{"num_hidden_layers": 14, "num_attention_heads": 2, "intermediate_size": 576, "positions": "rope", "init_std_o": 0.0, "warmup_steps": 200}
Each number is 128 + 32 x the weight over the matrix's rms, rounded and kept within 0 to 255. Layers, rows and columns count from 0. Numbers have three digits each.

# layer 5 MLP down (transposed), 576x96, rms 0.183, rows 468-501, columns 0-95
153080176130102129144115138105122125139111172126165133135164129154160149064137107093115144089133157164078143184131141139142086166118153124124091098099077120099168112179133110141093151069140116144127132138158112104126107081058125105081111096105085160123173067105102157088128137136152095171
109106120110097103130113078160076123087115131159141139085115149159147179141192082078099146163092118160118107168104124142113155110126113169146175138115124152159110177139082195115117126135214094113093116144136112138186113148092146085135067117146115192143132123110109111193085085127143149121
086137173162179120069175104137122115180161178102161047124095132112105174098044096141176128115131112109127111157118117136074083143152136124137142124135096099092141141134162071126099109087173141179108102123177149139071080149154064123140170135107134146104124093145081078143149166154090096115
166110076167103100095154131088110145113153090141145213113138056127125183104156111115082103117149114148108113117140064110121179105090133133168102130113133084107157184108116138115138161160128120120169156103135133136114060127145126163091138153064123157202113080141181191117123109115086177191
132117131098139103165075148132144161136120140097116092129133142177122118147103108124138086134168055089105142103182113120169123098113136107112099119085151130146144161114206131161127164109099144139102139106111162096076159169116093125139117090132177130085086146179185139151142148088178064123
145108131118156118099165151095151176113120129136073092071110147115072164222132127111116136093063136102108047148075144149073144160134158105155153061179129134141203150144097129160124148132101151142097139108144144118168170089158147115125181135127143080140106115125086114121114130122136172126
155074182095110130149132138114123154079189139083115149131121116152126117131134063143125211127101129139104105095104167148129154163130115126080096150125055145162113172174046149067112144165098134146137117152112133162157124061145148095113182138174133085181174159116127129079170152227096086120
184177097161148093124186146113089117114124119112107107050148125113189187180171125144080163112108101096101153110120111086108143121121138127157140139131178112124150132139080154156137135106104120116119120133136113090156085097131155131160081157114108116136152120165097175146139188129127151117
173106134157133196162157147133101141109159133192168089135125183121120120131062157075108105106115192125093123049109139145166095140122144129130096065131230106119124180183060000111129142071179098127105118210146156158117181095071098136132097116158097084102147106123071135165084067067082156094
072100081136132089167106151106138132131134122147141128098089134115104140102105065138137073071145139103166111106130131129118105153114149106138106112169121113084091138125063134144139130108101143139121115130090103115116138128102104120131119092131068112180107157144151122070110136092125128160
123192108111190132070127135135123130125118187108199149096130153172092138106126138103125128113179084167108117114166073133100125129120116070073157103187144115176148167142138137157091137152154100105093105180093116187100109160106126164150133178175109141111111177102140175107134118094143101104
149117125149175182106095129113141156138128101163106144174048127101116123147134144091102101153116121114170117064121128091118159054090095119152107126110158158093114121069132161083146126161063110088101122121100136142181120131118216105145166131146212092073179195112155105126109126158143115139
090143115180141098136083126172170112135150115165126111167077103103118140101115060116155141117133143112158193095148143069111117173126114090147160134179071049067138110162142170140186121122150132130118149139087120114197088130117126089129155111113104125153158117117150115139152184143130166169
110092135109186117147187117171146130104075115099130141165094092109106077142132137131134144160135124203120097151138134170139178183170111074156117116067124124121157050138158130132115187169114123148215165167108079169168128148130117132107127133151125151119095111089153115089148112120126142117
101111169154148139082124100126137150154076128071103170078095092086124147127146135155100145086127125053106164125132170135148136099093090108170127090134153183096150130071098087085102082165146093119167103120095123151112171149140157144121105151138201183102049128118109167152169132157119151114
148141118084154162112142128143091103163151146133130138130181161150199135069138145086122112100103152100137100097177157132063112120110135082140126089117122126120132112146167103116146091096144107122120101122180101156104066124151165169081139128123155152134221125096103124126140162132076134140
127130030122150146116104129181095052147129144141177154103155120097176093093093137121092147135098100109194203066101095141129203101141180163111135091060082135112115134083082127121087131117140148156094159163127103106147148157152148114119136135073117148145166135102165139129068077134160175117
126092158109102160111116155129124205165106118180083098149137116167168105147158077116101149188102122099200106113160058107078144152104124160144112145099117124128182135136120108194132159100167125133132085119019171173154168134108147123032154142153132121068112149107178046050125089137124105088
176209098085157176129132127086102144157152181109141083108169185117132144160095076098151187148148119105113159085115184160121155134126118147110086129081138142136138160147177125078178105132112163103131103094119174121149065157123157100139160114149159154149120155103181100138102111120118091155
130123098135140133126129195132162115121071186094110096127106123145135112128172168085147122178178155123139091034123088162114137153160128156166120170134081096066118148168135151202135124112131127110071099097135108143097120121131080108152134106121086116148145138137162063113084097124096166124
073126125148187122182184147108173132156143163155143116139189116110124173127151104124105149114073125115102139130167125101078088193117037120115142099175148073163073230183092090148159139094100069163077119078105037064177162112130094141163132066173138142147101144143105149139090116095180176149
081132122130110113146089073121063152160172117153156137101105089143057177175118123109155166130088112129079087106107128136103095164180116119164145103148131160107182116126133178149146088121146043104204125135129202157142106167123132152074108120167162099102159120184109113133172119163151083102
126109173148128089193099085112120147161137131125134091103172076130080107116154108143152126174141156159136087112111132099099087105105190106132176176174076099113153109144142161120144101156112102122177170106167118118134132143040060125174082119174093154175128126116160093181140155163154107104
123135137139159132085177211119145124127120177140137117136124130110133106140178102097131109124079172188064079138100125155172093108103133168107137099143092113152149173123081175106133178144092111080091138101117137128154143153138128167170120095120138174148134199127129169139126090113164138149
146118079101082100128157201138129094133152152104065103113049131094152101133128108085173118164151159077136104114133111108127146082085101156148131102088094118138154154150170139123120122130132116165100104107130129107139190079106136097107183139126082110173156107084140119092154121128179153102
155133101172116147169129125118086153154161139127096106087119143086116107130158124133146144156124136133142044122111150111072129094124101149154087128108139124137157157107123165131150105163080093113118186122164121106108026123096137144084089078137136076124115156119119173115123124171149123102
109092156103117164159133107086158121122116134192103120116142153070118135120062096127113104128157087129065120156175097172160178153140131156124115120146110129133150036130169121119105166128168133124179109126106054142135089215146050126085178140085102127191105096065136146120084129158186129089
101105171109091098137128141152131061159168099171140136192112127172140089141162151130116148166048150123134140184082153135132107093116189123178175141153143118123145152130084139102081147157134126142081183122151121118114207102095150112129134187077113052108147110127077131157170172127155120095
108093129161094094116124136118095135099145132109116123079119154132122182190151147133205126161185145094093160097088092063107123145136124126135136112176115095098152116095114142164124118109110100132155126145139148150055121144131127152183145140093159123159097112120129138096130179145099096128
123177126115108126106083142138142086095155062119132146129112125133110064099142132096083163166113139114145082097152140100180114175178166074134114106169127130146139076170085062159120086147094172170110180135122167085099140066145118099104204115105128147171083129129125144122162115093108111198
108169083128110123119143143152120099084120161166157189119135156143116086128122060153127151117121111133131143137123098071138165149094098073143131105108178126139110113092168149072069148132187115081133115122169169066150133148150179172149088182105191098099153120081126190172157154138118115102
146160169152085111153106194121126160137123149141140064130124194135162161177122099176143139120130122138087142107130160126142150172100158156104170141057135147157135092178148089179124117089143113106139120108149054130144107100202174184097126125135118121176101132135074112151125150098091073154
148133129122139147150140113120113131132118102147157116207110133144165160197162191104157121136151089153092123133122150177143163138101085171123097159111149078114112124170108164143109127100130076133133132082151140172129117118170086145110160170070137093110065084125125164128175108145141077117
173074143081088145097127172083102090079135144118143138175057144166212144095128094163152075153125088115150130135128102172088071169155123073115144122127128100121107107116103189165143121110113136206116090118178112119175137166122128103181198127135087106108129150173161104158135111084162097190
# layer 5 MLP up, 576x96, rms 0.209, rows 469-502, columns 0-95
145089101120105173118070109160218098182101153122115113220166099138101106123088090170102039107116151118069109140133138173107123170166114129125114121147153059142131121096133144139225126101116142119075141107159156167141181132135111216159127129169174111125134115149127115112155127140119206157
128164045100126156149052103129116136128119101128080171154149118174139136146129130108071092118118140161127086109132109092141151107112122169105129154128126167152118110154096157141143157096055135096176109152119111116171150096070164107147127199146133146195154118104138115140169086115103153151
160170176141116061118150113149154149119158099093144124154138135106121090159107105134131140124117142144152147147121113120139097132196113139077177163121133189186093121131095122144126144097060169136086113085085127158100131148175087118177017150145154121043177145166149138164111152108105089089
115108135115115131104147100101144099141174120118120151134155173068124146172116123182110162139103167149135151097137142070099168163135128152192098116132076117140078139125094142101140123116143104117166150149176091152154139145143138138107153176122062144125200136100100103086084084115138115149
125161161102132084139128116140101157120116162134126083184063110141228124106183184072135070151144109130167104106105151148174122178136155124104133115094162076180108093138111093122111185142110157106119152103138126158129130140095091108139173087066108172090093064066128158122152110156124152134
088093140094044114139127111063037156148095167083158152172109149168163064116145191107111102164152165131100140137166113116122169134170159113085179108110203133152107132157111123093133148156119101125127115136147095098171170153084131109102193143145147167115112095114178156092082111128101122100
068115158083179223088097142139164119145162158119181113156106143146150073143158174085153171076132188140134176163147142186149139097161111138106171139087158167154114152101201139097132115172147125172162126192147104132191152101143128175118141136121113121179132125161195078120140024121161046125
153123126069162093138123139142120156179180127170072218151146115118076118134130128136133177180158079081132124147158147103150114148089226186129043126156141115174113151148079138167133166136143144103138071103138158158117111188149138157133123098154174090084119113076073149064133139184078137117
183166111098087138103154083148163117099151164140140080135122106148119160157126139132161162115160129096128157183109132167157130129127059150106168193115107116106093122074169141107135128121175143088034145165167079118176134156109115115092131084116135110105106109065116133133092108100157144055
137132142156086079143081147173109130136145130116075160151079116136139100152120102106125096149109171124131138157146118132076148056147085166151110123083154198101109118084140096168136088129094126149075094146115103146123143146111143087111148093163156113127142086188105173126150082123121115160
098177130124054110174134164149104104156125165109162108142169174151161123118108095143127113099122132120080148161094144111133109140147092122116118132119138108128131120167098174136110124106153121172126116143119130113138129136120027173115127068150036170170080064169127116153172119091111134103
115153121118101138143161166108142143120149178132144128121140156120151123124102162116096100076095144184140087147076150182171097120104102178118122198086152146209134125101137139157126165075072077117228156160111159097124127148105128209134149142130134117122142145110121101143153106147085159115
144131123157118150133096136103100065139133117137134075103152151092118166119108041088117079201115098096133115127122120131193137078115162095099121119157124093118143142089095131120134140110105141084168144082097142093130139135184110045167126118174149137057139139106081164122085125072087127136
095117127147131129207128160158126144139156120170134096178145164113178132096122118117124136166151206148123103115151044098165119076145122140111094147173177109159133139161097184144097159141128217127100159117142128118130092122124130145110115113131094133125134104113115117116152081150115110167
118120059119089124123189126065118181093099119135120159100141091098080101157116132186152163139125089071099142197169093092147117144096086184144143142153144157065130145099057156102101160164132157153141120095192112153117115124106121120152122114087151134072109140102130147108116087059186092121
108119149097149142153184127077101148116108104081069104157087112156174125071153128053129155065147189114159121163137102111164110134175101164128114147170136115056119134117124123107153162140145123093154188114194102081111175135118127187048139150178099078168120106110123129110095104162078081058
137080131152154090119075117109150092066117139130120165134127136131146152104115129097118173139180022165110096091121116178084140120168074118150119155121086117170164098067143101103074141145157145096157155108131070163085098071127189132118135086161100100137152142083145246112168077163108191064
095129130055168148124081127141106156107144091110149146107156158146190100126101131162179079133151121094184157162096109115171114103126088125143151137153106113149127102127142135098108065141152085174112141145072057136117091116134175130092120162121078134146140119142113083110092055114127093148
099171101089142126141146094103095149131139185126078150161122128119115104186117177153102145142093175076069131169151102111112131135145120070156136098079132128161146181118004156103200172121155142124177118130173046119138106139086158129141136111136168135153154043131089152214135131158139134108
148126136170137006141078120164128145115165045111104121149150196134162130113132188200112153090105166102129209160135137166156152100147108130102173141198111131059164150105194166148091140122096156128122079136126177127016075116118181180137111122135123138114144136118146083207104112087087115148
142181135140090146106135101154212144105100132133067106109117158122173117063065146174160141124120166105123130156164109162141121149105176137101102154140105082160110145085152066155155140151099147146103106156143078162147131152078079037144127215091132212110167153131117092208124115120155099129
122179120148118144093115165128132084126098095127144089142130143112127155157104090111127118084133124173098151135149118188128176117198140140118077121132161122139083133143085125141100196135126179106100121130092170076151105156202166143103149105085106151113091145083142137071105121081096186166
074140152090112088147147164115132135078204087134108146095118105130181117155135132121109098103137115123155218118081106114129157108130191162098154129071133174168058116151086052133140087129153080088128101162140092142149083110128116100121108163208120118121121116147152125169146112141088125117
099108136150123140139101127102180139138162111109148114139208105114111159125146117121117146069125144151141107164126145096094103139107126058126128104087135103163088080131088119126147157147116123081110061078169180106093131150158122098079117122191147078123135146132121092148195114122064148138
143144159178082083098156099140138084121148114133127076141110102112163118121145131113128120121161101147150121101148130199113166145080082094142108100138092069131106051124101052120148157105087109150118144135106146160088161125152126112103169059122059098117118171120164082105128102152162135150
109068151118135147102090134074156119107149135079072156170114130144122141178090130135144125130107150103102108135131125133074130128082156143104144136140153102138110119163054098090090118107133114075186109120193142104130114150109148145101138109053175114146138119104137107120150082129061164151
163139143093140111136127127075141162159141126102071129144101171152143103107115169131106144095210145118111153107115142141137141151105114158128142111117067101103113143157116128150131093102169168128206097095119119042177181160134134089134068124179152158158204112121143123100091120122109093111
091166179130118111156138173104173119155091122123123150129153101136171147105165172156130110071072169134130099138092159167141105118094153131101169132134174076120116141133130090102119104092128163144200110058096114121178118129145060137065150106163154104085154137212184124119118141121154185152
143101158067123136096135117131099133171153131145116084154141165137119163130149108115149081142129096152103158134107155089131126150138190186092121181146116135155191082160175078133127118139092134148172127180087129120129114125123022073126115189139125120158172132121111177159117145112119097174
128102118127156167092136107133082138093141105086126117123151105133124065071102162116132156103171088109090110168101164072119145123132128148168123158141134141104124150102128188131147136074108120164152150113116166161186097129181152074068097113080008122139187128164140112103127130062166056074
179122145112150132155160054143127112124114127104113126151122075085138135126099210065144143121150142097187077139145178152124173143162182104126141074132079130146131194151148150109130137127045122185125177124121179093192150124145147164156186110147084106132109114129108183179156037161160109118
125135139074123139163135125130124151119116093152110109148166154121149138093160107135100139242180149042142165154141106097109140116157154139105083037140106098122142107076164150111187111135127071176089104147126160159156085142142103101119131149145097114158176112145191115140114136139091120109
110092105182131108104127173171169073131168187143131114133079140161140163071087104185136117074149126109112128101114082099179132134124177114084162201122130123143131150077038085071099132127140121087093128127133076096114084135085148201098128061125095082140115158098072118107127095138132134078
034112108194124125148115117128159102116108146139103133146145111103083101127139124125131106067172191213153157141122163194140122151116107126100153130125103097199165159128100123082103056180165137094124103140115111140152052120088119159128127140123090138127100160178089100142103133137122168142